config.yaml
head_dim: 32
vocab_size: 4096
norm: "rmsnorm"
norm_place: "pre"
positions: "rope"
rope_base: 1000000.0
parallel_block: false
init: "uniform"
grad_clip: 0.5
decay_fraction: 1.0
final_lr_fraction: 0.05
Each number is 128 + 24 x the weight over the matrix's rms, rounded and kept within 0 to 255. Layers, rows and columns count from 0. Numbers have three digits each.

# layer 2 attention query, 96x96, rms 0.0674, rows 0-76, columns 0-47
144136148080116138163116103134125136127116119107158138124135087115116144094162149109105149154107159123165135134163147142117154139136144118092095
115114146151125092171100143108115092132118109142135117115135123131137109080127085127145119140093136111154145088103174148140134181129108123117090
143105110133127111103115129102105090130112112100142108173141155132134125137110156116103158173134086150125121113130099137185132116155151132122128
126132095114137104112135130139178144085156167085127109094136088141104124114136109145094108107114122152117111138099112091089142133168157142164132
141139068159130141160113147118179114130103119155092111151113107106096115103156098108141172068119081089105146134170166125108150152128075137117119
162088175141168084074114089126120143128133151129192108108131152141119133157109119143097127134139153124146127122155141118124100134128124147135126
087139108122167090124110115126116122083145117129136065123139130138117120106119106113106158135079117145156147126089141126130130159127144158124117
088163108140135107151134165156129093125124096114152107067129179143149096129137115149143145122121159160140139106122110151126133167159134123120081
116120150081122126152138111152106134139137131105120088169123118123088122112107128112088147096113122141150158126145124097144137125105121151166111
069122170139151151157142086167105111151135148076111157116142096119154112155143121133117104118153142143132091117111166116128138167105090131149118
119114130145122099077130141115116102091142117144152108138085090140150149104145127081141127125135133099137098125124149123128116117133146109106065
125125152099137140096098160097123086123093114131133152126070130121113133101099133124150143121081118169079081120141144094104122118126134123091146
131095124110168103093090114134140118124079176149141152185111111116163119126113121093123121107160128110132124109097140118162119147131144136134131
056131112076067111080108123125150126152120132147104122078123161089156111142088118103140131158174158134190128127143119131106130142096146111120106
148141101100103133167140118108117134145148142104115142152148126162173122144086113120128090159153174113136121152108139148102140131102163144101142
151139103150129137091162117131125170151149111131102121146131146126130166121142132150109144120130147154127134091151171114156130118174107079096155
147173131124166147140133111111131110142147073162140185149084143162147135143111102130113148147143092147100139147160085119138105113129090135125162
144136128082122147152114124148134155119138145099128132121141161129117105152157129097079153126149171108172170150140162089099105130127113126093098
176156144108157142100155086125142159119094084155154123140174139159169123148108153121094087140161139136148132173191120134116130103155138172144157
108141122131064135133097164146098105153113157121103124096107127128156106121142113080129165117092098127135147109170130172139115145115124117114144
114167106100114089147163099121137100083153164147148181131114124153110129133138124153121130158147131120181091159136124129112116082114133076147134
120067126122157163088150120105117157132103136166145091151134111143120151115106114148153155117136132123130053121126094135131112144150118112119083
122141127139116141173151153153082094164161152163120120110120121081123157116123133132162115099168093134107137146119116132109137122125109155160150
103129121137102156120136138167138148156099124108147145148088172121129076102101153194150133090183120094080141123150125080119094115140120153111130
140108140120123145109152172120164130150134115165124125123089102092095124139111178159098131141101129149169108132110088102135150099127136126110095
152099092140147144111157108082114153171116126090121130141163117138137102128111104094104098140130111110108075108150120111155109139120154151147130
156114124136118128158153074162145094170118094108090164128159135146156114152133138168121152153112129132137136111137103115093185123133137131138141
145148154116106144143145188146133092150132103147132081097173167150169103108120103088100117137103130106139102110114111108137161120159102118118130
085127129125145164141138129139089142149110151113117127115113129113111132168140104138178115155113106142076147118139098119130120093131193109167135
124073107139132152095131169114123110110107126107132123112112144080118132156123117109149135089117110099116090120110095130137107115142144154149127
100105157130132156115110112097098156188113119127132115110087115143138156074094147100110119144101110165087119170090142112108109105078111114145127
119173137114139119098148112117102171107124122099119144078088137088089135106122132143129142124144131161146121132162143142175159129159134183129115
131134157162070133135105151125126179131105152130163091100097179125118077164149112121090113122108154146127150127113186136137143092118122102121189
129148149140147097158135137066108104140142111118101130134090126144123119086138114075116093122088130143134136150149121096160112112120106132123098
161089140147171128101140151112132101093073123111178141098109144159164095110118143141154137112123147134139121123132142151147107113139135124102098
135147147109151103142147141137122145108123132126116149147144142160160149134100084100143098125124098100143111147151140158147130157161150180125134
093151161121133129118127144151132111118136120137146165142146155118132175160154147123101152141156114087153121112175106098095107151149143141126147
120125129137101129112124132134160141144088120131108095123166139097094098165136123124124134136102137151142101125087146112125139133132102120080186
123104116095173127137155090119111120116137127137085100111156178120100074161119132094144145132165118120124114171160164119142104144129108121154059
128135156128078108129128119155106089085086160150167100133112121113181089135113112142128126156158090160136077122117146106137162094143136144120162
138140096103156114097150147104147142083129183131131085156107080156193133131137170072091131147114152116145111121149114103102150109149164145091114
125146130141093085108131117162175097101096141135109138130144095122112136133127144105104118131152117114133117122105118113130097169139128103115125
094126112130099109118123097153134103131125116128143098149118107116117108138112107149155161152160123092086160129117156126109145150137103170160113
095097155154105086136121111111134100097149127111116089102131098123154108073114126134163111133140108103140092171126148078140132140125148087129103
114099154152143158102168089093156152144143085153122126130104164156135075100143124142111139146111103158128125141093117095124137159132124081170125
134098100142112136126123159093148126146121134130114132117123111121094141151130137120137139134134113185127132114125188151112094123149118116133091
146107165149109137140152111119124175134094120066179186111137161135150106133170158094128115145118146147113166132149094117108138118133116142149073
130144117139133101145144143126121125158122110153152143126105131092123125135090123151128108110128129141137111099149105104106137122136159127116107
149139122144085191096134097177159085129131127124148111128109138105146168172160181083121132133172136103085144134129133121124146089143143121097126
131110134174086176122083125119162133140103158131112085134119136116135140128175129098121149147114114161131130084129134131135115124162112137139151
099129118163107163137103133145103184132134178143100112090113146091185099115133109105057112139115123083100168136100138082118135116117109122123163
073171148148104134133126134130178108118118135133124113124080078164139118118133073103151143131087149107135131138128137099122157119179137143148120
121147131099188102139158077111077152129127125164147119141120122161128120119099135113137116082132122098145124143130099150146091077113081134149068
121152109119055143154115185146100140121114135099068115104128108170126140123165123108148130088112162146114135128129129124108192153172116110114098
132122109123129144135101130146079137172125121084108180115130090150126090121094153127155117104108156110103130107146102108108097123135153135168103
148114151133138129075098103124143114119118104111102121096116125115110146100103166092134108160115081153122154121135100111110144140090115115108105
149090139133103161154163087130180149135128123127134156155139104125149155132121130146142116121085144144133143095145170101151111162111116151150110
157135072104124090144133129151130109129145133088141102086172168129152138136126136167145094110121148107112144189093163153123118143101140152093136
120143147057139149139166112117165169148144091126150104117152142119123154132135109097148102115179108101151119137146091143142185124149121096162140
115120141123108177137138160128090188136116159095160116120150137141117102134123095148091103169126130141129104116118147118189126136133147154148104
122154152164116140097148107173184119133140140083124131150151091102097129129155151149095129119142131115120126083118140160099122098142100103116100
152120124110122104095116097139151092131117153112124084131104084143116115115120094148125153131099138110117156116157120140103117122076168161157134
108178139093117143116114124119137127166121112083125150116160120143180117169149107114182118149142158152130098143128150137129162125140125126110108
118087141114124129117124133094128099152060163150105131105150123116130104105108112171112172104145172172111153109133135132144116133120107125073136
126133076130086164122121119155158145129132168155156129159179098130097095134097129100170133109108123111089098137106131129138117133142117145141148
091137103160102143096167135137148097107168142124118119116139091130142129093078139139165127116139126116133126151124092169180108094141162122167120
101131134113098094120052096105145075130185144119111141111162118098141179144137167139095102159151149123170107179116080161179106124079135118169098
141110177114146122160103125140161110104122133105137158131080164153135083118195121172117124152067107172102108158154149120073142089079105137108150
162110120167108104123146116134113081132145157157113116142114140086124104161098164129077100161146146124128116130116091133174110110125105134144110
147154173122155117083115144119110107142149155149150116117121128123100135123112167161134111124133143113152129142130145098112140107146150125115086
147134149121137127130114146139104117150106132153156100126155096139139120179101085129123168155150163130148166145173134136165119120100140150150119
122083127160148152115124101104148175124111158157135144097082121104115151078104155145111155127136113133167111138146118143114141114082134112127133
117098103160128163117085123136148113110082099137143140124135109105123111119126103148130113169117159117134087112135128137085143130123094083104082
120141162121130182099130174067156141103131137153123161121145113111163102145118118143140154149158144101118111118141150109112150134103116170104134
156137125129131133129133097126153126119123134125122152135119148155163116129112110113150115136105114135131125101141123144116153140124111144102158
148130115128127162135135133096163112113138156128136096134125132160081135097121155113095143115104172147114115106144164136108123145144118128144102
138121123176154139106169100177145183152111119118131157163120171128094125111144104107115125100123193107092143108088141116116103087141162155122160
# layer 2 attention key, 96x96, rms 0.0675, rows 0-76, columns 0-47
105126115136133156110115135123145121124129170077110104118121166118125119136123131096109104125139133139127124109119157140100154113116119136131175
127123111102132150138155118144144176126115122131139165117126133081136142116134128134106147111176134133132156120113127159068170091151164097128176
109130150121139130151121126100087133137163124106129141116132094114117108122126091147156103144095116109124129144115148131142083133132121138136163
125121143113149154117117101130149135184082169110117156078125136164127158161163155135132124128136143139070136150156109171079146143110135120118100
112142122131119159110141174088113132145131122098123174130147131156145101121095182139167102101165131114130086122126120149119160115133121116099151
128125116137135112151159136129123140103164110195105157216196093149147124094080093129134105143124053125173100150097149150168077136106150094135128
128141129160125114134102091145133107164135109114118128107129124131123123146147182120140165124141162107097098139143110123110134091105155130090145
106142089149099152119168121153112105160108136105149112086141147150174140113159145120130087104188102142111121132156130112074156105120167155111160
117122150157157143141121131144137133124149161146152133098131127110167104177139141153145099116157152118172131146171113135183093101083120132148151
093076116161126144160145104070134132173189141128136098115130134121115083133120121163130125098122111137157148146134117165148126145134106114150125
098127072132143130115132164117162115120118120158101123132143161154111143165160141155140173127125112149145102086115162137129132126085132108131165
152098109108138135151119095129156116088105106143177102132125081121132139111124129123124141134146118120087102158118116114096072085134114093177115
132171124121125126145159102099124164122125154113152130098090087096121120140155119175123100174131155117137137129116166128145141079125141108164139
103169140145163117147116114146110120146108116101154088136160127117154141125131153124149117088128138142129140105096128103092104119113162132156128
123178068143162153121099174087137105147155158120142114143125166120148147101144122142142146121075110090127115120108130128127162150098110158105083
144137127159101135145135150086085112135102162124152120127103152084144103131135131116118156094137143149117136133138103113099110124148167109171169
119085099150084106108137125132155148130158105143168124129131137178153127116146131150149142137101135151106082094155135176160092139124086090103104
081148119140088098140167084152103075119086153093144115096121135145076170131160121083150141153103186128145091103138123133117156161132107108083109
090118112161110080118128147098129121064142088146100110152127196153144112120094136173151120163089105117143148124090106096185111159112102107116083
128091123115140149124187162158147178126101110177097139095076109145151139168156088122109117172129101148126071105120124150138081132170116123119122
091077090078155135148112115125159109122156099198159113170117086111139103076113115081132157136134094092169151151139142105154115138116131106180115
086137113146102123116123102100115149151124160130109146126112120137088123174150130100147150124140177133092108126140107149083146161137111085098137
146108152110119114119130116146149156085184147117169136104120132123134201124118091092079151144109149134130101110131144145148152133135114131104131
163160146117100120114110117137096114138171134167194154168135117139097119125116145164104091108131120134117112114119173136144122149099127125136128
127119133114104147151096116126140142118116156148133132146102144108099112124120091139131129167142096092141134124102150173165148116131140079151124
148133081140165147117150176138114108165158147157139187121120127127134114148127140159068136087113116149102154138145106118121098098143122112164158
131117149137116137135130115156149166139163085115117145160127149092182104136115069092099136143116120126113141147171149140132114113156126107087109
144134104125133092152125131090112141117066100133124144168132112125136122111162116106177140154147128116125119147103094150124108107134112140167083
113113107107137114133127093113116135071153138085108106188099134106125111144130139118146124136100119145084183111170106141167095136097100135118115
110129185127128103120118150075149119090148131119098165168152122131107183145109169119123120156129112142126133149092118102134158124139119095137134
121137158147116167162148129155106120105149193132167112122099117129131148153158156101159147107101120118129106119100101130150123106123141104129141
085138151146140140114171103140136114097132124109091110090136112108134137115108113095137150126123120068120128112133143105150096094129123168144133
154135141138159087127123096097107110134130079125115144122108113123103134095136142125156109135130094126112133126150132153095141139087133112133145
127157117159102114139151119101098096134186117130147138153121140128157129070091161150149058119089083132135144140105138135148105121133122095175076
124162120122131119143146146156154161142080130139128125148130129139132127136114151084128152139126133128126123112136113124144117125134148137095083
160139128154107129146139147125131135125123146121161103109132150124065112124092154123151126139145111111119126166111096096141144104114135116122145
109113143176168134097119149127079122122183173152110123116172155061122175085101131184109086166168128114168127162115096139134098101127142074132109
085127112130055125136098123120164143133078118079054108082081161130086112156182138115150087151139155114039179108111171139086165108145140140133150
123151105115101120156140155155154098141096132123076140077144158094132137127109137131167118140140116153111131114127112146109125082080137113124137
140160130116120138107146119094149160129153111155092127086164109133113133137154120110153107195120128157133098176117123124109096129118120141176124
122107140157123157100134180125100200155084122138165074113165124158178143143136149130139125091148094173099140118100136116085132166114113093127129
140114128133141135121158147156184157146161135169113119109142088149106110121159174173107153156147096148171146146126104118125151162160148131141124
109137134143140140146115116136165094134101117105088130170132126118164104144121103114169117103138100115066123147111072130175115147130097167159140
116129141159151167140144115124150144155158101111126130115101113075163112199123165099141124156188118115125116159149105167091147149133132121146117
073160133111107180134120129132084089145140109147125113170125120106082139168131135145161161116139144144117147124095175133123125092125154114118145
149095173108148147160137087104125147127134152104162115167183085130113143134086155117135112120155145130127126118125108118108086076104131094137132
127151143115113148128113148067128139139131156162110117141146116161135136142113138127118120093173149140098133176149158162106098147124090136154120
130133106127120132151158125124140154157067149145139154138111157149153088104129123104131102134120100104127121124161166105129148118147126134088160
109132153143084126108106140086101124108103116096121130100063172173104075122155131121081152097138138177127181147137151137130177130082134115076154
085138171123142105161078133110141155150127104100128134131112122139095096118144132092128149127125157111150144136135088066129163157103083169077130
114162121050129153134129133137164147111103114115111134140096131156126034142119162107137140076142151101130128138140165152141193121153093079069146
108134112108142117155132149134119123149062099103113126112106155127118116151147139091122170165116149160126122156163178149124140144121134143105087
122164140156142148157101112124096162124131162112125112124130115187149103150165108135135155104120143132127144136139163098093111140140100151123158
117118138155149087175115144140119144171104107083103134101084159152165118103140171120134111135125141139132169100149139122094149144151111164147158
142163097127181142164158107143181142129149109130144102136125127105123147100111100125138079114151126069116076156142133131082123093087129128115136
136128122113163116117144122151078111160172110145150088170145110111118142177115104178161122137111096104133121121101113129123125131098141133117152
144097120140126141117114128148100110092103161147087157103138120129143130114145156127119104175119125148094159123130107117131129134113149139105103
115128110099179144156090161135135112113163113084123153111082171134145109152150162119135162157091135144132148149112137187150099125175133127090139
145130138154155161112117152151109158150123159114133107168192141184115143089145092123140127119104084110131167117082136099117140113117150147096149
123125116128150152125094195152124115137134157135158137168137125131135147156103138121133086155130100089118092106090155104177129113151150128143121
128092112106125138138130124117099127122108148165159147111141124152072095121158061103107126137139124145141146099116163129120136113121130122148077
083118101123097109105114128147151110097135107105178058104121089111109114121142118131127134099143154138086154125124115101121125133151126148111150
083133118078161121119170108149150120106135151146131117173147099091143112137137089124137133145106126102167112131104155108103085100129173068130146
148125121147143124097179135114114159116141113159152153104098149150117165136127115106111124150113060124135130129133139159136077111159094072105100
101098091133144138107195168135136142125113127113116111110121131128160158149112129147120121110156148144150147100136137119135106078106099136101104
137107138118143125089162142117152117139142082122181151123144124139121135138122138137137117135139127127134109112154123098179096126118149104094107
122128174138151115122089116111149152138117106150149142161148131133132134125126125148165090126127166128122149115106110123140114118139126125141074
127135144140122087149111119128103132162124097114114085149168139149122108149158090140122109114121128093110120137109112116106145124117145176143153
117119156161152132128117132053161103131163161129126114163085157112104123126153142141150116133130130118115126125085096103165123093164130147132165
159115146109118095112145142138148175124152087164135169165162092164101131143105117109099132126161137124153095151130124166159101151144109124133103
154132142187120153137096139103134132160099134122149114111147135153122085168133160096102147146125112141124153124169151097174120119093128140136152
125087139114118125122111148163109156158152100132109093119110126118071071131109109149152128110083108128094102131107147104097148119109181162124111
114145130130111134138091168126101077141124120134131121139158094091136164105135112134161104134150081139142129149123081143108115139118153124122147
145179090139138144122172161148130142112071160104145145156141143179114126127121092141124115176072144125129119104121170107117150106129166103104123
145118117108136119118169114159097112128121144140117107146122113125126112121115108127156099130108096131117114102130162123159142163128106086136179
139116133123121142164147153133137113112153155128158126132112118134097082109137159104130137116179116121114123121124085156088146172131167134174129
132122152119141147135112099169155149125167118107124183133102146116073135149100144106158091148131123130112115136098110124167108099122132137112199
# layer 2 attention value, 96x96, rms 0.0675, rows 0-63, columns 0-47
115163135134112157116099157128133156111116142141109124144099089097113157130129133145113168137091149149171137106076133111170111121117087095087105
177103115156133143129104134130097158104175144161092153107134147109129158120120157120122160116145118107173136141121149145147144171095116086122123
124149145156151139099145112139126142143161131109163130109138130114139132126126124131163140165134112161141113118114130090105107129160095164080118
119082127137091086104122120123129107095132141136096137101103080159125145132145140107148125144102114066143113118110089124122115149145141077168142
115129154087134138122151133115124117174132111137153181140139128094119150142111099087134129103142124084127098154121092101090123134118120158078092
141112106119110122118169115164121127126105149151174098145107170134113118134158111109137134080161114149127125092134140199092125115125132141159135
128154121106138111145158110130108135091162102141118100128154151129130123084120125135136158138127124148121171077143131140137140183110084082126094
130109112138113098130159111125106140110148145146145156121132113133154133137153126074181166132092097155109119103082137105111162132117126152132119
156116123108149168115100167161102134130154135147104107103141089134155091106146090151081112153113124142146142132146153081106111130092110115133105
117165141132148141119119102130100153132119182131118156170155098091154141154084128127087112136145070141123148098094152115093151145148081153141156
121168140123160136142151159138084122148162122147134114157156104151140141078168150157154147124091153149085098139128164127122107104123125139115128
109107132137122107117110165132130124138107126107099134132088092139159124118100122122119097134104115134137134082131149166123105124144103139120079
155099140161100134112127136127121158102115082101113155136153137135072146179140161158168139077086130105134132143137150128165085122119148109127130
118114099146181087155143113150113098159125173104107149158121115178154107148106145163156166149106126115137093171143137107090164099081115167151157
160126140148138124162112128143112103158129149123121132150139103162142182180098104086121124165135175115108135139120092170132144140117145150103159
131115119132151116100133144141103110163149130138164110135139118111113158171113134076141175122082119133118103164094135100122134176119136136100137
098132159156151121159080152100088145169117138138157181136136105102108103148164141156113141136128129154093113128131104141122133144083144152085095
117139106121157161108145126112157161129130157127142163087159135129105156111136113156098155138150122129113076101090172132121132114160159078087127
144111100155167125117141122160128127119113128097122116156134129140130123138093112089118143121180101141105143107175098135164114157091162143144117
155124143140140148095113128153112170152143071094120156123113111127152154174115096133092103129098156105150118102166122116083169122170133134119132
132091169102105142087134093165126128110132136131133101150082095115103154139125136093151148128137153090135089072111129130101159159099146097137112
113132087166096127165168119138165151125123115134156134147104129175144089154145109135135110114114160120112137090158066143151096142111124109107112
151125125139135118137131116137177180113150119103132163093119132144094137123094112148102133135118103133098125151109150176153087130125117119083154
173086122101156170105051119145163122165133130107148154146166119098122098108092125086064108115090144123119111118126160107155136127133190137133107
145153154149152085102161148113079064100142139146116149120149159142125134116107140153165139109132172165099122186169120125122134116142129148138140
142107127118141142119092119110108140179137143110136129149142124114114132121154192112119117153148183116135125091136088065141118085119124142114161
098092128076114111152135140187118146101107096157153135130116155145131126126139141094138123127128103107136123152109107114158102131149120138154172
124134116072162127165093139121121136122100142116118132162111155121135126154141097184148141101107168141144119156084119179151099081140099135156088
124115147161115141104152166132106147128104108134164125143141151117100086105148106110131126142071121169139110115121173117120155147094175091098094
163077126139153158104112157153122154112104124103160180123135073101159149094109071145158134095158102151105115136128096162157182147144172114164142
114173121114137108114098148094153111116108063118124096086143132115128116094083117156151138119124161114138137101124125113131163111081087120067147
163162125122143084109139156125116069109118104142091156148111172175066109113129116144144152094129089134112145108143151143142089147110106101113139
093128090138136120118164159114114149146129160110123127110094096144108123147138173146093144151096170120089116109132111121109112158085104099123154
120152124143141114098120164117109075114145073163165129129130157156159105103151129153152132176119114171133157129138154087118104152119113119134132
147143087164123114129154093140139116158132161159117104166126139131130119106181135105106114164111118121116120063095127137096094087177087149114114
124167129175118123144109126098181101154172156145139130084145162134092139161165156150081176134137172148145136134111117141159143156138110140096125
150090132119109163146157168117154124139129106145111119127145114134090148129145046159134113130111089132130104114104109110144109138130156101140127
131090121091109110147162147111098137138157092123121106085146160127164119131144099173112157140125111132111140142142140087098090140129072151121096
113119143156112156174181100106142151135130113150152153096142106137090124102099062109132103098134125105106164138144125158137114092138075113143151
177120156099169145124108133104135115119128101093162143100101110149072103100127124089142120093147112112108103153117106124144150096135132137118129
149141132118114143117148153152132118125149166100123100111144142147119127151113160114105079183121147097122157103149101132158117060153126140127138
146123177135136112084131123102114085091155123115140148142152098102084147116107167090110140119162127103113106098130105151130118178118165120120100
164111125153093116083143131111101092157139104165105147148137122131147105099133117110108113166118157159109138158104129125093134193137116126093116
118124148134167128099109133148123202130145147134125122140137117161158112135081128045133126126120148151142113130087108113167163139173115138161109
140118079133111105116140102112105162091153132144100121106146155116163110128168103136139136117125123137121133136102152085120130117158156130156101
119129116142124092126142124138121170120141133101125164116124123098162135123146106155134148167119139153107111080123169131185129127145168098108119
167111092172109126135157112161121108115149135142133114110129102119167142171128129113133135151121157134099084124165148142108115138163132112162173
155163167153120151161167107131161152114133081126119181161163141089134098121140111146141122130157115157117129154153147111128145156125144128141166
136100112186111145118109103110138138157133130138153120135141101105172161098158105120167100147155108127088123094121089061098154150161116101137153
103105122122108119134156124159142111120157140085148090103131163109112132086134147111133113104142158141089104076121115125111123100155112098147160
133123103096118136099128100105124154105119164148122148131086153162143130147151123123130123094115104110099128102143170144141115157109088137149133
083153129208143102133180117106125110101093105110113106097121131091084117145134084111135161116130071174126098079159132127108123140121120140151147
101175116137110114168127143131108174111132124140155106108162109118112135119131129126105119166119101108148142088083118081133137142141145162108127
093133151128140119104102167094127119184133087152090097113112162159118112106075101118117125094108112140128109105150161094105138118096125112099095
141110135138094143168126132131099131120115140104129143120113148178132119130134175114123127102163120117139157135110129100119179141125119181116154
141105122118113179161102101103077108098148139136127110123102149075155127163172139159113120168119114154081165093132119101131115132146151150135113
179082132112154122169163158153097111139136110096091113119153163116125121114153161114136097120121106102121123151135161171175140108144137171136117
115106138107098092090168139206147123121136131164120133176107105151097160142152094094104096121077159087149110129057151124120117094102141136127155
158106105130149134144138167126123128121145158146129101113127120131164102124166143171101128117129134126090121165088166121133154142107147109144174
151171133145118108111103119148131144090122160100147131121132117162085164124165131149139152108128132162157117106158110138130137107143129120114102
111092153111140116149082149152084077122122170169118145138159169073147154150132101146114106121141136145142168141081103119094147117139149144116135
121162182107125139155106111133113130132156112124143127107097126127125127132101097123128135154180139139137157160143102140120161169108106089147140
105129166166133139164099096148148100143189120136125180089121116112096101154084139150136117140135143109140116138166136113143177122131145139154104
114147132127140183114087129124151153113130169113149124152116079156136129111165152123108172161096086116112108127175137134100152122156164171139148
# layer 2 attention output (transposed), 96x96, rms 0.0838, rows 0-63, columns 0-47
109117117144109116133137091119165108154107089081131147103097124141130095097130123151105109118172109119119143114173131142159155136115143149188138
122088125089116116123131116130147113106134136112118060128095134150170115127147074168147115166110142189123133097156157105114142126153164158130113
135143148140129166146123154107154106109141109125121153112124107152127118104101124179103123154148094167122087123130095108141118150128133136151164
111146160161140170140134128149125117130129139163127128101085139130145101110143128147135165105121134110140125116137146131153111087099105128154099
138142144116168082109129120157135144145096163095120145122145145113125124170141134151151103136122110119115078106112132149191142145077096154154179
136116117069149150087171100134124148102166170127131161090122139125147144137116146135114113139109073110132129135158148120128166132121127087082124
148088122109124132129137148103132136157120142139135156118146142147173132127155118137166139115100158145131111155125150120154132116127131160133120
101077103114148144137129131154126110189096121132109157135121168103156096133135107169115116151116136105145111139163163121117112120127148106127144
102141134134101160163133098092146091112086107103173148119122133124117144094128123155161127115098112127113141157092110131166147136128125125122135
142140105128101130136109120120156149157107137135162147121091135163100096150150151109141143147144149120107098119093148145178152093116128090145113
149114126151109157128107133143159104103076112135075149128116118111117143133116120109122136129140132108143124125123119124151116126136108158107144
140159152133117156154114126117124146140125113122117119122210108136128116112104138118159116090145137157154130134102106131157139125110126133111120
135171124076163134114138146139145118118112151150148099169117113124139165089112134142070162099126112124121104118128139128105142100122132101144096
114063117080108142106127079132132134126143138166098126117154161131122112132127150108116153083124155125142125138101152146093151115158152111118108
138125138142121135091125128148166186155126129107177144135151082105141131164147199110113099147136124115142154118149164163110068113125143119116130
155074161138148104134123113093168161129112121130071141152104123163183119130120140142125109149119116123126135127135115139126145122121094100140135
139156129105108132105129140169133174122126117141154123112157110115176132086162154136134115109124135115137098153125104124148075109155144127136173
125125122154107149161055155121107124144149145107164118131124111142134092130107159117143133149167150125118148160157153126127154136112106122156171
104130135094089134134130130112128151154115140176139122139104112090143133145108124170150143137109138129127109163119077147107118110117128083127139
149133151138115135134093099142103061171128158116142114135165114104105151129165160122096095139099123130119111150135100112155113099110122099101101
109104134109129146133154140112128105144131149155131133117148118161144113146140131129110132143145095153163114155130141098133126066148108124119136
109159116126154119068097162086115112137149137123110094072130141110139139114129152114149073134139135150151106155105146119108120105147106133126105
134116146118109093072123061112123134135101111139132147142150106138107094158154105122114143099104105072119139079164091126125125161116109127083088
089104181145091134134143151167084103133082107105113119127123135150122146140154163133131116132149136126138129136135111169128134155155137114100125
157116160122162140132133143148168182141129113123129137119109128109094124126129131105119098138116112111173109110125126117135075134154118170154101
131179153132180129103117126136162135089127154147144108131125151115108145137124128142108133096129119125125120149097154135089091130131168116122153
120118115157133108100102077103133100157117141120149134108122074087115141119158101159167138175100159145114145105139143123118092078113133152131102
182140143156160104101142135144134147139130126146104151104123105149152135169095130089076138127141092128100116158154142114151067127075161100136114
103110094129089115177120105119135114085134132121094127145135134137107210124120146138183128106124102066120155145089103167132095080173096139111146
128180135137128165168085118132115140186188133110169074125113093111140142160177170127087115186119133131135126112161113095147105099106107093125154
114093125095108059125139144110122145098144177192122147154157166112104104127161138120102118101114116103127129118137141109123116135126112112158088
089096108140127090135130130111113140101075130114121085172141134118161126130144095083116121108103151116134136128112152145079155152078098173125101
144111104147121115151154130145150087094115099166128142113143162107171082088101099161135115155124154124130079157132159107102156129154124113146134
096116137134145130152096127191082161157118148147127137119075115073122123158116146100123137096181101077128164081168109138127127120101163083141146
104124112134149147174137128103120117105167142115113139138119128150147133121110100121135143176165123097129138166142092104136131098122145106156121
116101101148142140145151106092121134099106103113120116149145083165126101060106148163190130179086116108153135108116101125154122085198139127180102
087136137149105086126126137116123146126121130135138138117125119106126118146140145085097118167114120111104110143161136134140068077137154092108088
182157174124174101073108138138177112153114127116133096151135115097139143178147165159111142133158146140152096130094142131142146087081121140134179
149130113099164056121137145133107154091121148099104101124160117135174122124129162107095118144127072160144121136148137152102148138097166084130152
131113136147125081147166166113134123097157145133111118129185115159105097098117115169139151142147123145152115125123105098121117138113134112096114
141117117080163119152195085109097154085181105150101140131056131136118109157129161122114132131161157126107118170104147107091159149138129093108083
118123118122141185184111117152109134157138133145112124139137148139079106154145115106117126125124120120147122097124104153116128113125126136124119
104103136120135157138069141153131122057107144123149127117153083086102152179111188149121110103158164096137083102153105115107144086108168141124147
154105125109131110101155133104130090104108100133091146111138107120095146112113139159150119097121094105129120125122137117124126140077138109092136
111134137142138092103118116095111121102153119103143142152120092130110144111127150111141113152121132133118112118126119138131093195137166135117150
120164140145125141112140104129142087129101120143153135139104134121144160137127088135144176130094102093118134124145115159139136162122145133127130
107117068139139141142189118096148119132131096113129076145147148109144127097106147134130093115118164151099133127140107139136133126139127152152111
123111150151185135096115118113147093156124150126123129143145139118122173122117126113124126087072100120141107111148121121090130150087103155147130
141130138099113144156115153144105111125089121144128117166132160140160140157119127106123119130109123120178158120152112150102157130112138149114098
148163119127162113122147113140138106124116123167125131137132157127115120125164095155104132152146086146105137129117115101159116120167115120093133
095102131132144158159153153109155148125155103108147124156143120116131130090146145098111120176107136165122112112117113134134129149130133168148159
149116144097126162108072137118096141190095146136117162117129135138111142136103129099070140080150145127164104111162133146161122160095154104082074
118140141189089094133099128099115117137128159129099119116121130135112129097093163089118153138121139145145189150131151157099171114088086099145141
156154124147100151113122127123124116110117117191139111131124087112143133150149153093124099133173127113137128144121130102138120084138138112125146
151157146114138125110089129123125137117154104135132077138084086150145141118109138091136143156134120126147182122148132123118131111105116143116125
109083132126178138132130152139129134171143116113160186143115096120076134111122104080140113073150129135168146121099161140121165095127115129129106
143115136123135138107148132137165148089144200117154140091119164161141114114116104153098126105127088121132116159135137117132154120119127105125119
105134118108103104140114141092122118135146136093190140082152126119127108085127169127084113160191105171104146147138108160118122126139114123107114
113154133113143099103110148115122096112105141131168130120164176116101119122050148127148119109155130144078120153128101154105101106146148118131094
096119145129113147148173116141173123115084103139104126108127128156136092128114104108150157154154117078120095130079126148164082165147074133094153
150106110154140138064132115143138119142064082104146131129120146161119112129109121150149154100150158139077145111148130122130162120094114098101130
121136096113135084084121170101116154098078107156115120153112141116141112139126122098146123141140130149112125119144151124147163138131142178115179
149148157090135096131121133116179188111101123145144098151153159130156112071139106080133116105144126104162144115125120138150140152130139176112141
161134124097072090184126124122122185086129111144102129141123175112180153105099074113158131142109145117127149131064098124114128138102064117124144